Part of a small language model's weights.
Size: 9 layers, 6 heads of 32, vocabulary 4096.
Architecture: LayerNorm before each block, rotary positions, biases, attention and MLP in parallel.
Each number is 128 + 32 x the weight over its row's rms, rounded and kept within 0 to 255. Layers, rows and columns count from 0. Numbers have three digits each. The size before them is the row's rms in percent of the matrix's.

# layer 3 attention output (transposed), 192x192, rms 1.25, rows 142-159, columns 0-63
081:137144097130151112156108149150146163154109147060109161133155096062148144101109131036068073149138140092174130120132136181115102090124139041155122179095111149110140139122141137148161103094145139
084:140158120062172175094102156137109067106121130145107102131067103126092173072102080079085207131141144102161137141101135149073140094124149121191155123121167123154168155154100118137116185108141107
085:097117103097160145130102127153176117109163129156110177170128120136178135117091155130097051127148162139096105099084137139139111082050178106151125117138123157136102120096152124165127135178138175
094:114090165157132110087078144112143123120153176198134131121160174077127127098174065094121120118122078124152104150169136091092156104138187116188101138108096119139154155129069089197108164143128137
081:122142123085130130064148105155093172082096166144157101134108198123086110123089114168179155186121112140130140118100103138147079095128135112132114122127108067170128106078136091139167126075159133
094:103117151116097145162129146159119092088095077121156085123180102111127200119132144113135129107134184122142108114122146123143182161116131139074153144142076096115193150152123094130121166144118162
096:125146105103131114125168135071123138093099100101167157087125162113184122216141119117085147101174125117097129100126151103168113097193176125167078126123074076135119121114118119156184119091144090
082:127127188127145088091099150144132130180071120114064170123120127087121159174120092181140138094097156119174100150117117095092103136132143096098166107159156100096132064105132109083094115080179115
090:138152201171145200097126146145091188060123130134105097194115141081051119103151196123119126147170199103140120120121150112162091073134122146091143169148130149145083118093172145147108150101155107
090:085080080147175166091098120132149178134187086094176145076133117118119126139107139134159186166151133122096137156092167137142140131160131148100145139193075107127147130162124134121220118110172115
101:122122152131111130111103174112172057104137101083198103134074104091054163136192098118165128115091027079137122133125151131129183149118138075153108137140148075121100159106115087131080148121172156
089:137112148157092104086137056181117102122124137084083126158108128082152129102102113126149102142158160132112131115193181109160140190107070115142083142176109173116176174121115102138168139154133103
086:152102122130163090110072155098168133116116127167111087133081086128160120157149074121148152169148151132114068170117113117100214128142087179138135134139083136104092145148153170096123179098122193
083:087103057122146140144081176072176099136131054122161124191128111112120109144106116166133077136151076129132152102166173168095159148131112104122106210139167172173169112139102130141124097123133154
094:108135098130107151121152128138150118131085164160121150139148075166085151138129141090160090134108150135168063098168155118134202095127114126075123107105157097161143149139083150149179150106161122
085:101138085184075154159131151187105175121154133169113155127128106155108134129102110179084111186209153140139172177119079099090132115073160112157145162144163134071101162102117138148153118054058163
088:124113146118142119113121154122083112133095112111149133100164082154172134121131147130093074144077148099149236150109157090044079122125130125164109159141089157091112131135138089127170117158072118
081:154113206121158105172125170142133117130142149082124148158153110107176158110122153168074129130123099119154211130144105104098168181124176213149114075104087115104127070109116120085132158167065128
# layer 3 attention value, 192x192, rms 0.118, rows 143-159, columns 0-63
091:123171166172119145157145107110133126121203120148073177057146142114143170154096090134103088159095085133162075120180135125125090075085105136144113133110116101132132154067123078132112148136155155
087:100135095064174069122072134150122150109127120132163094113165146122131120091142076153104175111107188176034149160153193115141131159171084136100128144151101139069153140141136117162138090075177130
109:095144145134097102151075150177141176137098176097114187129081101125134118191083141081119115143125180088153149050107155132166139145084082104137217171095144109179145158131112136094098121087122115
084:159139104127127082191132118177118140131106089126099127126124112103171084176140129117104144093057109171120097163189118157134080137187093156100126145172135141112165168112067079142105100144124096
094:157105129110144157142088080099135119074155073187180172142124086164127111120185118090095089162119115091107118152117110156153088181112139086165113118164122152171110153132175116124125114135153100
095:100131125147068135124157221126108131148083122114105081155138100163070138098105142123135147164069098114153114157102136124121125084083069050136182112121210114115133156164152144143031124195133131
091:126124090128059106248131073181134099124120107195123151154146147110167118161133094092125144153136079090136073140181129102122119123090103142125079121139176177066139154119094138192102140155114110
090:126136061125081034218130139173141064149106102160127186122189155123178134116110138060148150143142132131117129147110120072100184114177086078114112142114129152077113134122129055117139088137095132
092:099124126108139162153159135097151056073088101148132140132117057136133112101163136152124127085177102133125119140104151160116148126100140164127070104087186113073109185095127089116177057147107146
110:130111093164150114170148147078162161128148098152090152162125137126163098109160188124147123128073123194141167100117139149162114166111084172058121148149151174152120124154089138111116170127082114
098:141150133146243083170149180108107148078134119065155150124126104189085094162089122082149164091138099125120118162201076153103102117137147092079114077125153130135112104148167105124115112129128125
096:103152160142150154201173131137155147124154142070085189134114171099092163138095151168158106163150105116119135121088119147084110106099137193156140075197191131044107124163138159070171157209128178
092:160116129125198131157164105156086111091129143131156105067134154137110098125108116140092145113093200101141123128106146147170062123157155100122197122149161140104106131131108158117125142164139134
110:128115215149096135155150127059163093134147069132095103070155101158158100108133130199081131107120170165116128132107183092144068072166195128151135148133163154158117149069149115122115101115083158
093:163166134076143060099142137116099106093127164030086150174186148165141142115159094146139143100044187183086099102131142125135089104074129155087142126152129112112094174145143156148088108167095076
094:085143136090105104143154143109032097166080132119076143172146148133170194112156136076106090120117122136135098127167112159230150132124101125126113142150101146131157163113126115094049163092163124
094:132077090179139178157078067092141113141169110055125163106115080095059143232150094059121145133106126105110102172154149136118160143126156132098152162150103096139149143163091101198156151080160172
# layer 3 attention query, 192x192, rms 0.173, rows 160-163, columns 0-63
100:094142119135155110121142144099187084127121098083122096099170151149113117162174086125106112110114124144059136127140124138125163183065110095092149138132094178148118071127150106103167161179202145
047:173108106121136139164123158128098165125126111167117154163088076127121136097122151139191117112153146098182163161074145105132124142183166124109099113143174076161110165113122188159091075071076091
079:084186115094144123099158127069164135144121110130109131140151134180129166151132126135070121115104091148084091110130084177157125156109133100048141169101069161177144095140166152073189134136173144
059:091160143140127126141144108090168105108120141121069084142167133148102145170149077123105165118107098150076104114132124133116161183046126093057156155154110161174125084128140101095159140141156131
# layer 3 attention key, 192x192, rms 0.176, rows 160-163, columns 0-63
077:103154182131195096136115153150104087101130116087124109125142214161132107171085135103058126144112119118110121122135183166150163167097155133101143104131116135121143105089116168095162153151113141
068:091143171131172075122113173127101118116095126116082090157120179113095133178144139135086141095155112116102133151117164121142154153082112160090156130157125139167149085109129168090162119136122152
097:088134155133170113109088137092113112085133104125162126115148208124130110164124110089119138139170125127084097081114156129156155174101142133104117172113112150120096085199091154116193077161131141
056:129080126121126151145082146136150167054121151148111119094087170131120160144159148104082119131158145139079140052107129133161117125125164104087166137104124115126139090189107112096180148102109065